Each number is 500 + 40 x the weight over its row's rms, rounded and kept within 0 to 999. Layers, rows and columns count from 0. Numbers have three digits each. The size before them is the row's rms in percent of the matrix's.

# o: layer 3 attention output (transposed), 320x320, rms 0.0711, rows 2-34,66-98,129-162,193-226,257-289, columns 0-63
# v: layer 3 attention value, 64x320, rms 0.0501, rows 2-34, columns 0-63
o129 093:456470482445499469559480551471515490461457509513513546647528432507511543480503464527483520426533478474413405507522452530505533462522467508423536435483584532497438526495516511582499471526519505
o193 093:563501440510465546465440502501439465532616451582434598583432493570557502568538451473474471489510517499468531537494509513419499469524473499513469445565552430453528516570523501522521510514491503
o257 097:496503549520511471442494404470527476503476531500501522523506560430458514419466491474530535540491507541499529498474451547491465477490515454521534578426545527494569490469527517597551488491556553
v2 095:503530545449434574493522549485528538526539429474450527461481493490496480524512527508448574508543497479493472474527538505471541513463537515471527496414560454378509543502528491484468492464490501
o2 104:497531456454588597506549565571433491444505517505489572516536454486489563608516515504450517518500480548543473502516488470434509384538467510512487460488516441546453493516480496509528504534490531
o66 105:496483511526450472511514478537541541470426428471463493516557536451448528483634469502477583466434510525553480489552544506529526486517496593489456529514532529460447567526496514466484455546480463
o130 093:483434507494457489543443550549496572468441478489495487444425518466457513529505507440474518546486561451525548458442492551446558515505543474453568566496508536581468481482473467525472478506528504
o194 090:521509497511505544562514529519467441492523521489513486616441561512470551491499432428499502485492409484481478546570559445444427505580535569489419517560436520474484509473455388509495438433536496
o258 092:498470492507442448456470512449493565438549516457490511554522520503515491490529520467570490524497479407487523546549555523449496473510500460452507503532483588495478510448463541501505511542435566
v3 102:523540504516466474416431516490485545448539413502461459463482582491433496507568476503526523508473476511472517421491447532461493482394483467504437487435427494480473520572520491502527531517541493
o3 107:487555489522490530503461502527515483470552536452401492508471559500442503508477464514506493537528522531498423444458490523516464515458463503488428496435550459496514442516450467498574585511491577
o67 105:506498461463482503517488477460476596488451454490584466466469496517453556426486534489495538440492502560534537571479502437472459526489485528456547494511587497575485496522511513467437574467499480
o131 086:551568487483480493494497594515537492477408509596542548464526478505485525518468567561475539512536551509478514462478504486480558472532461536517507489546475403465468463608483461522468496487553538
o195 099:479439463494476476480497520500526550522487491495517442514504502472485486552463518531473499547521567462559490529514526477554457502429538536496504459560464479452495500507563517488503530465523517
o259 104:470489524494550524491589479522487434477525547474506521463587446504473551481490485486528527483461461502502550497524512486456538521439503495463534446509500520526561480486551486498529604437419433
v4 098:496563472519448460511568378533448473469504577470534516524519480448536450481501492519533484521469444424498564520497451509479501447428519474513480519516490518509553528491525409509555410509606478
o4 099:461571469479505551560456449446508501479468514449461441590553486540462481476507535524431509558501558464553516490497496505442529578519536439492485492504501434495489528515548540487466426400441497
o68 116:539372451536498442505618555480522528475493499546497517485511537472518475414501515482546555487514523449500480568467507470579465507497581473483455437487472496498499499497544552455477496421454521
o132 096:513491483486468508485466485485445460448498459521499440555429469472432530498455511478562493534549590520484490511547605506488453446506545480507505554533482569557462474510475454517462474462449436
o196 094:492485491430494466480519499532511486503473469532519498442478531531450475603487445539482503465474467536425380531538586526486503529474485471481475559579452475519502503476571527434595517465485517
o260 100:524472530529568515475518535512490398599496529473506456436477514498436489486525557542483521492552506473505561514469427489473536498472480535535522497502576457480472471439465494531438507444503569
v5 104:501558547576499486534509555541423477545464483456546527439465429513511452474506489514461491518504484533559436493503522466449534494547520486572522522526515470452558510484487489460522425452533471
o5 112:477507488489482582557537487520552481521472463612489474497443465532450553504482465474510487482508471460525456427517552514497550547431476436503498517513435480506502453565478445444454548529501499
o69 098:460546471521517471520486498505551502486536437557450464536473518530494501453500591555497477547454521513570463497440474467449436495475504459514497402539537530487480487480494451507477532516509529
o133 090:562555472493441491483500466515503469530490502422538479497432545517513527529451538480512529465471520556516442543493526521510527508488511484503494488457549508521509586447537452417498397580463413
o197 099:556493598466544546469476505519523512490546439472531536431527487555484498523487500475476544503437485465507514496466537474497434482481541519413488485564534446544545556528477481499441565534520501
o261 100:470549509528509490441527446487506487461505495472515468565391506453536510502468499519586508527533431558451529486549459451505506453459497479502496515483464524498554532491563535528582504492513537
v6 101:456538550492538481441473500528476584520469437531546550491518467515480501485527485497553503598552537468501427514560459538575510503452483430500512429480500507487496483479520513541458531491553438
o6 100:501501510504538527595509442525519449531527558539446511439510431475533463554444440499547510499501567437489453519552508506518538461499492525495532552482505454502583480532485500536494428481482562
o70 108:393481461505500423510516569441487506474516510451474412433454538509476516516453510471486486435466495509504461498473503483440490508470456488516517494526526504497455499492428413523469484485511488
o134 096:479488499548500480445488485492581448474541538522517528525533501521441485493497498479459601524532471544490524573493494520519472469509546437539467541442525548398513497530560524430484519567512516
o198 094:469536558524512474467492499440490514493538532501478475568472544517497530510520503558464535478492583500490592511451544462530537583509449508417552469505574560454547485484483532548540490531462603
o262 106:532489449518489457511494468391580568476517522523569497485421508485489548566493556508507479562468467507562491469519491467491483394558612553465503534534485524497524432510489483464501553527509424
v7 099:399452523527494471464510470537432452495442482509496529508437462477439458487575546435521480549412577488543484456469540519542496473541510491496550522443555480542513472453483554493458489558552526
o7 100:430508462545497486488553561479562452497466486485498547552479551479501501563478490551431537417473532522521467525535515518460549461585511446480396544514462469455528518464446477533468495510524531
o71 106:521535551432497523512551500462520466540385520511576499475499514503459478492403473556499511451532472485466476494498492417541443537565483502438512514542493533505494506545472415493550457511528464
o135 091:482412500410545485508492523501521516519577469439539528558542576494454536459463511510495525478494494474488490485538481512496457518457535527549511525467565518451529460460560511522510580517532495
o199 099:489571545504490470485456580499461519505498498470459445546515543521450522593431406496514458524463507486483391430477428482471498484523519455525543510483482563485498537562552518494475522563446435
o263 099:496448523445472468417513430496553506489513478507506496530496464473571520444488432583522480519523493494585528537549497487482535515515494447499498542442533542485499454516447478451479461568463485
v8 100:471470456474473448519496470538511481590480544515463531525471498500575459551518441469557467459556512487517521498482481530498475472499547512569498540541528566469508446534530501489540549475529482
o8 105:527435552484497428549424532487522416495557431497576538451485532449475541499537524458439430544508526518497478453487471579468518526491506539513433502461484506533538450509480536537482534478488431
o72 106:505547455504411618552486472453566507539504531520558485451528554432506528426508550537517447464479556496570527529476437471521539516502435461530494480449470555457507457493530498478538496534470434
o136 094:506487465486472449475468526552511515472483499524442539515489525488542472482501562505548506468410509504459445528536517479475510579529484527486424467493500516554556477407512558486482549616526543
o200 094:586497471450520467507562428471521476472582492504503473456495472505558516515495475504503483493550540565540441549507528602459563510532511518474525468509486444552573519546511409506455512525507537
o264 109:406476476455547510521570464501509502475453494473521495486551435514466534472463541467505540595480562493544461476453494494477427552501426566484560459424540486499522449563499510513494514479440422
v9 097:567471465480472575449582542564531498555533475492439518520488528543546487500492459510508552477489510452528559489492499545512462502471497489426508502507515521495430516478563523514443447469499512
o9 105:472514485491481499444527572538514430553487488493500483593540590501461525510525448504503471471528451556511475464512459475530455555425538600508480520472543562521556585443475541538498536512447530
o73 104:442462503564505441507477455505525542526494537488501541510565488548456515560519537459516442511505518526496456487465451517577549592519495485473507527437531525499495551496482512485512470450526542
o137 094:525579503545567500524522441467449488508548513503496518500458485473552471515475501488506467607475492525475464454476532479390466478515505523472535509483466554572534485474523495487562604531475520
o201 092:452497559433515430507477481536444490444524520524488500467481418551510534495450451517444495556510485509562432551486495513480473520479485487580499479477494475524500496458467453541507506583559493
o265 103:475525468443499583551493522425474510514557454521473482468499489478447552454399534504480597535468487471494520518467473544497495544567483559485468499429436477479534422475532476428538433504597511
v10 100:457510457414528510533537516528518521561477440517487537509510532539503511510486481563505481534470500520447517455538491528510495493516419537491480475444480437492480455563485527505451451540501511
o10 104:490471527499527499555522535449509436440524428465613521533539517501532547496451488535419492480489493446526550477527504511466465484531536480585515500520489488452528543552548427526517482595508545
o74 103:553487453522531538538540451524513543483493502454496518556533518436487522503530522468545516459514459466533547514407617538470548541511522499506523594467510480501512484482480509539517434466495434
o138 096:471507528575482472516483529470509496452517516478473534523461465466478532487570575624551479515509408501534499485526457552511488451517480456433476448512522541483510477505530465438531489547545579
o202 092:484515416552522476565519511481572496490459465523535536460548437502457478447520581536494547524519531490482532505546441469484524542403484479501465518493488508524562560539469561483504510483502430
o266 099:492474505526459490476431437476524516494483531515471600460427446495518531512477484515536502510512462465471556519476540527494548500503549379435529470471480474506500445472544526496556493500426549
v11 100:475460446541460461477531458556557500413530471455512545430550468506491536530442546504433485432520535586500518484513474511486544478464507497481430465534472450496471512536473524566434555549487520
o11 115:489483579451474504521523464557482513450453511557568510459487537404479462576498543585533477442504578488502495406549527522491520531522483522563509480415431482538471459479571497542486505569514517
o75 107:522478499517555558504545520491422458478521473486487492554434489516484505458564503538521481498524461524525577511480561493430472492484544516445481484555502596434498533479586503548582561497526503
o139 098:486517406480562507495521528517525408538502548525511457516493537503481528507594505510475455535537511517497504581586454449621453493446506515493560470479481501467548447516539524517492605431513435
o203 096:500460526489460550486541424522490538558547474491454443498461479473572413443429493526509506552553505500435525489467452482547477461499501462494512459480476492477442459538468540525479402523531496
o267 089:459513502443517490494520552443508430519494442486429460600574488529514572397509474472481486474515449541470489449538475486466467525520584427476525485552508514511473563490553420483534447483488466
v12 101:506455450503431541468459471496514549480498451485519540461415565482571508508544541557443530553536536519517524452516511446403451538470551537463483519534508507466439511440442452534487568474575451
o12 100:513567552466618558501498483481480476456537476516511526492524444508568472547444451531495569460516430461512558458506477497496517438537527548533471480500520525502509461557486494489464569515477500
o76 113:476531535497551484519442517474533529525456563494521492452502523530480423476521513529507443513488476517531580447516568482425455628508509425486533536522546488497528537505544486498472484531467475
o140 090:515500606510491490530494492516500460483527513510510494489518474516543475548481422548479509464442523498482520460534518451565525482508442499500475500500519532516515528497453510499447502427492439
o204 096:480514489494495531509429600494505488539455438474479456467491496442526444483562520455491460501525531547539501528432502506447500518541531454510500478547453410528496507511470524430479546515542505
o268 103:486496474567424447579525451434444533496524511549515470500562501584383455510496494468510479584509536467566524477576479512481514545386567498430425463468535467454526521524502499515568540515584459
v13 103:509513485527511517515448554531490472560528562497532469463487527474452449477470574441439554441478472456492485508508484585510436525478529514509511468572509528476534426549482526524506557493586488
o13 097:508507474448483564492510501505550485487492544529498469515495495455456465512553455516493534510494508482415499502461492482463530436492457477508505532512537441458515541467543574567500517498494444
o77 103:525492458529476492527447515481501481508583461501480478499531420533517504538466482557453526455489497525515531528528487447538555577488415478497508430435526499458401463406545520567498568433481456
o141 093:544541559453504550485587502531495514543544559530458541572564490484499498530564467494471473510434510574467433458473522475499467468538507523552453473466518479477474538539524558532529482544570552
o205 093:454471466491467507481486586546517475526421509496548524439519464499503513528477551454453486447497508471519533505568452548515544497462504468488554507412553589519491493476470510473497456510508556
o269 109:508418522441523484467483430451515494503474490520546496492463514498468492496514483547525451522525487405551550475492553505591542444493459448550502559534490571480468536398546502515532547456533473
v14 099:501517537472504467484462480503581433556510531425554477479478504525523433541515521486441525505446472487525477534589564501537392520385511498525472454459427530525472498496515497441545527490482521
o14 098:537518483556572522505502503456528532535453453504423537566476553544493505526529519512572453403476494508506528484483428527477491541497464528482600560461467466477502494537480488462517479468434489
o78 108:503451545504471510547493454488467517458530465492487426477537456495455543475527502557480475480512534502558515502488465515526483491563562459526527547462564577455486536546479529567627562486553529
o142 088:492507543497500536446571510509411457473500500544468498474485515467547508447480475545430485512498570456543557518533448514492462491473471471462562615469425480528538542518432465460411539521551464
o206 099:488512473513500439464417527536542475532476495551471548490434547487428483572493470475483508536556438528463475497516456467481534469566462458497576479500581459537501503554516558481481488480542584
o270 096:507513508473439591472517525489496489565595530551475534518535499510528532446460451465513474464584526488493502482438535431533437513538548534506531475484500433517548467446532560543455481519538531
v15 098:506493452527528464524474508506563438507476539507499533471521524475499539535438565556514439532443501530521473457500519462464522549494531436428496463512509455422518465564493511533445521466516455
o15 101:488546565548471580397471434552528503456523538491511507484470465489518477471551457564466486499489535457519459510542489454492470490530507468497548518457485544515492559491489448406448484532468490
o79 100:479518512560478466543555427516477509525563534461502523486463560575430499497512536472518521467517499458471548526444465529512512436530521479591556461542457426473518555479463479501523469511487483
o143 086:458513565522557572483508521471536488464573522438518542478518475440533473417482461467533597528559519411582550452495411449568476527488493523474488501534513549512503501510473471566552503500545527
o207 104:466489461473458536521540459534410544475576514496528506431502512507450503560511484455453504487407478510444470565493557533472454498550549531559515506507428464558532525472502526492529535464523505
o271 105:513563497456501505516531509495556534373498527431449479450510485497539453460518519516567506490467586513535462501503509464514514508520519504482447600494483448513534517532490556441527558431511477
v16 099:492507479469532452523507536498536511497441495495515529474478517434439420516464475400539538452521507538569500500578536508482534515570531499426460444479513488565455508532511526444542480448474519
o16 101:443501530488474453530459522457495523492496514492554437599460436480540500453480496423554471599526457458557494490590542467492508559481488515477480432466432595399539463448606520523491509593498458
o80 109:462575436511429516497511454429499476564495518518501485464477450539476562514527461450419444432452470469486503593452432449497509507467530466540475469483524505468424492538464492513485510508493486
o144 093:484469530424461499476489495508423542540581532528541455576456571388502498504469529530539432468484505594459471470420528512468537438519449496510488463486483466568434452501473530529492500476447437
o208 091:553502459450567482553537477563558436437477535408482472465571489539502433493466484468533449516456514548460461437499550501582498515523453532459514470547584452494553483547555504540460537493511450
o272 102:513513538515540552548529494519439506525537546518577395514481529450443482549513521504511500519444474492579491496437558484516460480486506551546538486445533470537474487483521478469491472455424538
v17 097:555517529454539480546505555480517527502426554434522518450423515415485439507422495569544537437503560513479524491499441496572528496538506499520556464505573443501532524494467519466449460506541526
o17 104:556465492506473528513551488515501523495545457428535480495537526534477556509408489499553445507503502478510537469474482506498513478474523438502484461563461484549549489402580519511486530494429444
o81 106:510522486501500555531431469507468515536547542536474517434571439507476503497516472511523482508447508509469504480495472528471464475555515490508418454546436463515466526472532506452570477594463546
o145 086:482445453516509432500470548497493483464511463466499489498484499511517482596557595495414454552485518486525542483491492550441457442510516563515576492469513475526502461552463548492547489391414495
o209 092:490424491510548500433472491436486459477572522454485617509522522540504517530570535499479551441509454470500504580543507495447460542524514520491486543446520504555486479489550520533496550504497553
o273 100:550511487554539513429554537526505523530444524578487389479530486500561570469470531445457543578531510467490532531579451492492467480493494556515533509479547527505504506531470457518516534391452454
v18 102:495521507464526451498522536521463527536515463497497560486526509511449563514471570514512496464499497475567555482511465462489472469499471484543406469553523580561528471521389437520499495526459501
o18 102:491454494492416463514504492538562515521490553493527431492548462480495531478540489447413507491531474475483535550552544517492436518522531519496495524464490570464491458548563499488493477565542521
o82 108:426548518487495569504546495529423456514566457569496519430577518535512453454524448502506486421529544526444462498531466552532550447459485563476477489585574481529571553461508541516522458469484443
o146 102:478537402547485533505437510435539472496468536513550512416577464422450507582532441513519454581477496499551565510475528437510538524522412546462489461454587512554470499547595453529463477521529456
o210 095:476490491519487505522480472504465468512512491423512526523505439537505479540471561587495504512486497521493477557496490547449476555436476580531530542501507471510407525504608504454537568528516517
o274 100:525537534432496492398559496493511481521423507475449516557520535557491571474452500512434522520455495519548434442484523519548511504451501427486485497535477533426536472491510514491532478479520518
v19 099:495541443482506530499462554523422524523513464488444541519622489454479422531544529422505521429540484492563458538535478488579456502458490452507478510458452444510556498514495444542514475552520489
o19 103:516436468571522500516458523538507504498453533493458443520445537458498462473532529556491554486554500461545444499511560499580568511444456452468445498449457491513525548442420559527452509528507450
o83 112:495431500493529579470486475481510521481485418513559419476594508584548445527487473457473488570438518500457555513507481520480516472478497544490519528509476490571490499512441493514470444513532508
o147 094:486485493470490420536511476571500502470508469457495469460479480528523467479552548463483546496521565607532440429486494498483463472498523472441473489519514472435553567512491505467541420476517568
o211 093:574528516470544497601523502543436528544486530461455457511499530498455429480449528444497594551429518498493530506474491497534464566512509512496460523532483513511574551520467417499501454454468594
o275 098:576554471568547556550512479477523488412492440556509519431404538418466523464456538534447513524468491522561462504485495464533524545600539570521591518522474512516441442479502528491549462437465521
v20 104:432528503497522478558459541561473545488565482462626465507488475572478459546510478491494525493555492488449496460518495488510530493472446511496527466559493505450503469550594527432574486543538502
o20 106:542525516560560538533473519452469418528505484499527537514527539414530481534512492512462503462481482512535481475551482496591422557507467529542491479538489510505545489530473443545523479458485453
o84 112:467456488520516455580440519426568537537491513538474570571477471520530547441455480551542503529513483539452488475460524465541475464453527501455540484480477514402463430457525556530501517479496544
o148 089:510581535483420537465481427526497463509471485454397491496516517479491445458537516462426507586529517549426475420536474470438449462519497608493507515507557497523505475482442502472533472525523577
o212 096:504498492493483465526506484501504522459523510509481495525549495492483500504473575499488555479486506541519496596465428504471503481482510549466494508522506389523529531594490456538531550523485500
o276 108:594545491488402408458552525518511507439546544555413471453489520526520408456486425509481495504486555501527526605553486394515490512526546434474492448538499542531463519500513554562469488500532498
v21 094:500474567487452504414508462495440518487494451511483459473461447508444536459486470499458534529528563505519590423543471514450479483537556577544518445515502502495587518557507455451487467458513458
o21 093:451545508470520459481552513456492427474452421500456522574520569445501466523498483529474516415488495480497522552448475506490484458507494505491494500516454542558460502551503435529511474498459500
o85 105:446452499502611549502409529513508487504476501451528513511529534549517544495550541494552466482499471494488553498458471491487535434515545461467449456560433515530529495507538527512481547457545490
o149 090:510468488537477508517505460470472539514562537526572447508508512458442448548561497486414461484487495471524519599496512485419490506525531522584484476484438494504575462480529531557496576510493479
o213 089:544432510507539492447453463490489526431487485430478510469485477467498489514537529470530489520425525473536455546507584463574517500476463551498525523497434546453529498485482446442487454464482467
o277 101:457551498466450471547510492491526499473480531537575523521543544490447439431539469530545494511523487492530542500479533551562562474564498528523492508574491459531512468474542573526552473391505549
v22 098:450557528569447544529498474533492531491456441487533425495475496454490445523473479539517465528530463492454516524431567500491401514489452459516550518536468499569583515456455450506489543494544471
o22 104:469485508481557499431555438443426537466493556486507548597502457469465572496461566490521534562471498530526508522516408548540518451492491538524534482472462433448525462461474479528473517504473516
o86 104:547533439446425613500522467524550482538505434476504533494524521513537471431507428494492457533538485542545532505407492504529481521469553474485481528465517589487500440505481415502483494438502453
o150 090:539478447551514470522579552453446438492506468442504550504518465485480474459531508558530511518542518462497521479475472465516479503497447511469514473489483587459523533527437496508521373480520537
o214 103:529505492551464464496543474478492488574530500567523487513567484537442488567568537497484518487471565490466433485441553480548534516520473538419517438462536503561529552490455550464453452560536543
o278 107:453472518487498475537498530480521477535524485493538486524486476436459556547464468525472502534534516506531607464527507551579517585464460437518480512515520430468477497573522526469523531556540406
v23 100:543517417406460471515499491434452421453566491462563559557475567501401421412473485481541449507588585592455528506570517490537489512506500595518571553498444510448499440512527501514528495521492515
o23 109:509477554499491472509505494597458483398525526543516504497541525493549467483455514540447497545488597534519477509555513482446483489495480492477527455490486484525518486476531574592556504556544506
o87 105:452456431549535550552519479521555407506521513494451467520475509474506491462479442519530532581436426469505425490538549484473505548466560489461443487496462533508436517518488539452513464522530519
o151 091:556590477564502556483490517456498518497513528541460492485516450578478495540484521477511539520405459491505556533480505457527437490547423452444494549503515505491422464421470504484561489458566466
o215 098:484479510450491536567493484499487557506460451484580504448518538500516483478479535527569534509479454539470506464461555474509403564524469517591385499527535426478504445559491457472506542479494503
o279 100:490479574520469487509515401457483530479474539554432498440425510502509474468531514522489602497494453509497460485546531497499512530475513510527571523550516435527549558510531446481534467492532550
v24 103:494490566524438564464522451512539505503514492548471480552507564451511504551484480435508431436516509489536492572482463480415437496477539497499580532513514432467448506543525475453412456509477548
o24 092:506457459561525560486434503498518432484519465484488501540469477563436457523502519442504464480500568513449555444476510557512471519519561456545507531516521452507498486523434505511483503401579545
o88 119:498625505413427437513490458518512480564391512474465501535480488496527487456483504488497502485476547538477517467526498530555548546511522438530474491488543580516499493527454534543486504504505501
o152 081:480507469553472447509488512528456427484544473546474467522553413537488635485544500494479536570466567492533536548578544519576459458534498456533455491493522493535481504451577472465551515491544534
o216 097:455539443531516586528436492578513501451565435484538511496479468488481499482490456404501539466465507504505541548545494458489526582552458559487478492503494490562547533536499511502448502532417519
o280 102:450471524499556470515520501450549550484504555525497513489548519462553562461537478446457437519509415503507453504489468474596534435537477483492531544449466487479570454465498481474497505504462565
v25 096:531435516507478497471511483497492471565450521556473505403534431439567482579537406476492538449594504540454502464520516485517509573475494474471540546528460481504481579499492562567488509517535491
o25 096:495561495497495554459513577520511503475496486460452421482463536585463510487501467482516479539495512447468462498594489450525475538470576524500517493522595503483470608499410511521421454499521463
o89 105:474510502554589509499463469494490482505514498546458580518474470570527418511521512488516456512420517516502434489504495541487538507541507481495455513424464512463546476523507501503542520485520525
o153 087:598458475468540549513450511462458511509523471501538510515487471560508494561420476576478481519459475429511501510518489569541503547508534533542570555468435431565527566483513457519537536519452515
o217 093:424495491518466441517480446577515447505485553481529531473492484474511499507435457511507498549398520498564517557452525545523487503488465575530498567560567445522565472556515501497523549513509476
o281 098:459512493490521457484484503505528485530556509514559492496374565447523483442516442498565527549528415525448505457464505509449501613465437535499456467459533502476533461494491495490560600505454442
v26 102:512443492506502527574566490518569518513539499541530529493536462522491572500536507494531548529455495517505568579557531457502482427564506512493507565520522446536552581524475551524543526470509553
o26 100:520528483503519551499482488527503540567517452474505488478526575475465534479480484483535547461459502503397455491532518541553511534505435467600456469474485568525479466520479446449504501516469516
o90 103:537496513418495492488519490465489456498469462500526439465480601516459483547501507508468505477444456480495515496499561533475534506502515500521515497528432487540503558495541526502531578523587495
o154 092:486501514471467493517470553501483488441517512533524469542531415531540482530498572541440475461533419538511518590556513490492526520522540524510444554476516465418492469476549549531501426462464426
o218 102:513474490528485540557460456444511534522408513524504558465538477456468521486516434504475488467423537517548528488462531436462471513553499560478556547589499556549517459538548463525470571473528528
o282 101:538474520533451518543412501505446499531506510597480491466560484592562455483489574477482476484491491411496469487530464500522471578524502507557545421519565492506471500506510496535489367476522461
v27 096:528492472527559479469473496563482573511529499529499541502472571439423504586525532542499506527536507520489458468476537432518486519481479511501513517446454486564522481496521603550497511510504515
o27 114:533473590412523524486511459506489524462480531461517496519478442542537436525457431480577495470489509517530481569479548489504418458574505514419531521484474476483486424504561469428514548512451514
o91 102:489381571492447496513528597471478530423451454464567483422474490456437535558477517453566490475470482481572490524416497533478516512478512501478515568503488416516436495470509516500490479477479476
o155 099:475486535462506488472418411436440531509546511521485525471524456549447528515480487496485544475548507538548556517506484410559497517434536509456508536465475488489480490521573463537530539520463494
o219 090:523556500503533587519486539509467543462462577465534530509518521536438610463457503500538560495505492504515560575451505507546459437547559502501514550497480500529480472502455479618484538524514477
o283 098:517557507511507486416514461568427471529504500488477536547524471487518501510443505504528513513502471484450539465541507440490469462475518535511505489438563457460479478539474517438538504537482517
v28 099:446514472492457486474507476468468427603414417506516455419504506545449527544465472512442484501518491527513510588506548509458579474516530552531399527498492530508506560501506501509549497570495451
o28 100:504541534541502525464488455515528428500446456484560536523487590550517478558463477492506451490491596515532500533523490484546485491600503507511513485476504526458491613555484545497446467483456497
o92 105:436482517461400505552472501558564557427434552518517537535508443513508467517465541584605515544480453441430389511502540481461545510491554486514511502508554501492449481553533458529480550476495492
o156 100:463475510478450533486519510473518565492503513523499508538486456626520461469480553541544507467538595535538467453508474554462432502504397427477527492516568474415538459548497499487473532503552524
o220 098:555557465468518441474455495467519471443552513477519512566517467485519472464530573420536492477478522552435567478490517523444584547467534565505443547556519531562489527542548503402545499528483529
o284 094:546514495575520515527513520503503499454511479519515496440524480537426407547486470509496503506517469412551519486524538499503441503506488567475457450498471537477472509470496521491470513523514431
v29 103:471532487474581482465523461432467462540507460490516509451449489477537454477532524492537507516506567519472437464590497519503506529459511551456557506557519446450512439570521500467497479532516536
o29 100:546518473480501463556528468603499518467518519532565569551498579438421504500569484560483477561436472540521501482498529539476555572455513448538446527493576498585508516460453489495569569516502546
o93 113:485406513468532486477507479612553520574573520533525542499464471546494499541518586516565524512464487425493495530475561434536502499465492465397430465514500466516498427535475533491522514488502509
o157 090:471509524498506448539550474453461546523546519496510469543484514534522505542465508583494504460469419513484500500501568478504527411542461546447451515495519508470438509530485511484492520473515465
o221 096:428498451482501562515476545538534533481487518447527426485491518404494517485518484514497459523492532499507487473509482536509440516462460483492467493519559507548529476545519511578411438523503521
o285 099:510523467500490447539481515440534442472475442516523464500576527521482498431456443475537504454609454450522460528476528415519496528525510504463512513473472564515475491467478436472488457460494436
v30 096:452464439542478440533546460503598478496544527489498529503436540486424422518524467522570504457491543484511440480443473441543471451494487475531538474512491454524463509502499514538501430482415443
o30 099:498525509490536517541482491427513537477481447509492496456492493521524487469513505579454465443501489445541485429499476523508503518533476492516488468472524469499564520455428493570470491502447474
o94 112:488568477503531474463450487534487557429503493528524406586534524550462561446536521497571574603455476527502495529477466510624541501476449532475476564460507501493488543481410511529583495574506483
o158 092:492528483520451421442483554484461533576448499494497569510540437494509476461475412505487499489525542543526575505439519453466476416448532437577462608480519515459560522478541581449503496497515496
o222 090:454437476414515541493454458503578553507549597534527513446430428521480505540503480518436556494507456479483467492515417517522535580528504490523468551499486538438472508580504465561494533476539487
o286 096:426500471565443519449465497516478416558494599528424482536511443443527514514510518505421519479531514530457494511488523483453484512453487513529538495496460551508480484413453425481470531606443453
v31 100:448558540520556498488535504515541542402482536434496457571544530537517487476476549568503587533539458545501423462523480531468458442505593493549520396482529577462474502505463453598509441537526562
o31 106:460441421440485526591450498505518521503529509535577498551501498578496473530530525479483542587612486408528434521454521507501470467547574469527499544535501553530480543520448544480594479441466549
o95 101:520462515534522471489517534587482444545561529518548488506499490516506551544561501524500492435530520538550514429480492536467479522469526420475514498454534465581511507508436517518528547447518509
o159 097:489537454575504561506441514520418580513481536510502512532501482506497506537497469386509582506514491507451537568502553460533421505506534498429485509487474541525405483496498435475518490513480522
o223 094:483517383482525469564526484472518471555505523517546492488558470472552505489551522573469444495407535434520547537503493539485540532550521462555468492477502517471502481508472461520434450504485479
o287 098:470558528511475485521421535428589494549436453539555553533503487522486476516450516476542539528530435505459476487541548464517460518412516548474507512457535501536525480477496467481485502442463524
v32 103:523419482469526494477598415463436550532458442481431461454445512535446537528508482569546447495576462459469456545495541542563518574518533506487550466545495465446538560530461496522519555561476518
o32 101:516561456443528442449538517513405491506527508414491479503504531485585531546456542518527524503478527510455500509494517460480467550545498480483483510522507468476419489447490406538455449487562491
o96 106:535448578518494479539487525509570493505576489529540554473494482585550519533512584539519496444495505473479491503464565495533463496523544505422455517494524518468479524483496504468576474461544579
o160 098:495491458529434531519489527565519551464593490537534478521447511518473506505418547582496516497479489536541497512493451471419510495421448509549523504480485442501469461535537559548531479473551487
o224 109:504473579527566461498537462390470518477525502540530538472484401503439539550481442499520496470541506494473534508427551535532531539416498503469443524531581501496542550540551468480457533503452475
o288 101:517534481474474505467458497452493425562553557527541493534526552511474471446549528594512508513509497497528471469441432465528502449538473525487550512543513432492556484490550512546536538564502525
v33 104:521521448514466530482487519537466474523460462490497466481455541521490523527521519588486422484415504497521444446537489557571507546610486500537406481507485519536447477481476542562480529503474482
o33 107:568473517427559572505474554509594529462499512558490515514528481508495536480435516504497461488535517546518452497506525510586582503505494536491471550506544447510484479509461469433496465470455543
o97 103:502437465451473522459511503455482459567528482497530565496474519479530478567448447457543443486466470507498526529442492454449448513469523399405468483516484503468476427540473471502521562516546539
o161 087:572479479534456490541467561516515594498498495429539476396545518470485512460585482395468513418519474441466524541456487518474559520536529489494524457547485452525422527450538533569466448524525440
o225 093:509431498468517501509532511491499548437469554525485522483504511554525462444542556555487517511442414508597537487495495551499539477579498405503513553539518444494501471484529447452542537518451487
o289 109:474557485477478479496522465491491561473489475416479476494481538515545474471530539501482549452508537559509518447438399472411506444445531534517526547476469455475499463557556525522503522470512510
v34 101:498538568457594463477467429519484530495535447530506498495455509499478516521509596520532460407512503601502505527525560523600519551450476514481532501461526549552463538536502511530501506500474461
o34 098:522523512403478421471523535451444504468521553588496560525552426489502571455416470452578524546451477452469489504510495567502527498553487556523530492465571485508470535410513521488457490470531523
o98 105:546411473549499541518491478528509494516511432514563543430525497494457490507545483475639503489481496566541506522506549465471454518570570510459532526515469524493513487496514588470524523525458467
o162 095:507492498549566507498477545495534541516513504423469500489492554508482586474525519520412480440460449464440497535538505449451578531584501462546454500486414456432574450519534511506557506568501483
o226 093:374538502508423516528545519525479384470526497569491424494443496493479455511528478479538489492530498504526449483521538441499498483491546503447543535474491477550544496534408483484423498520522520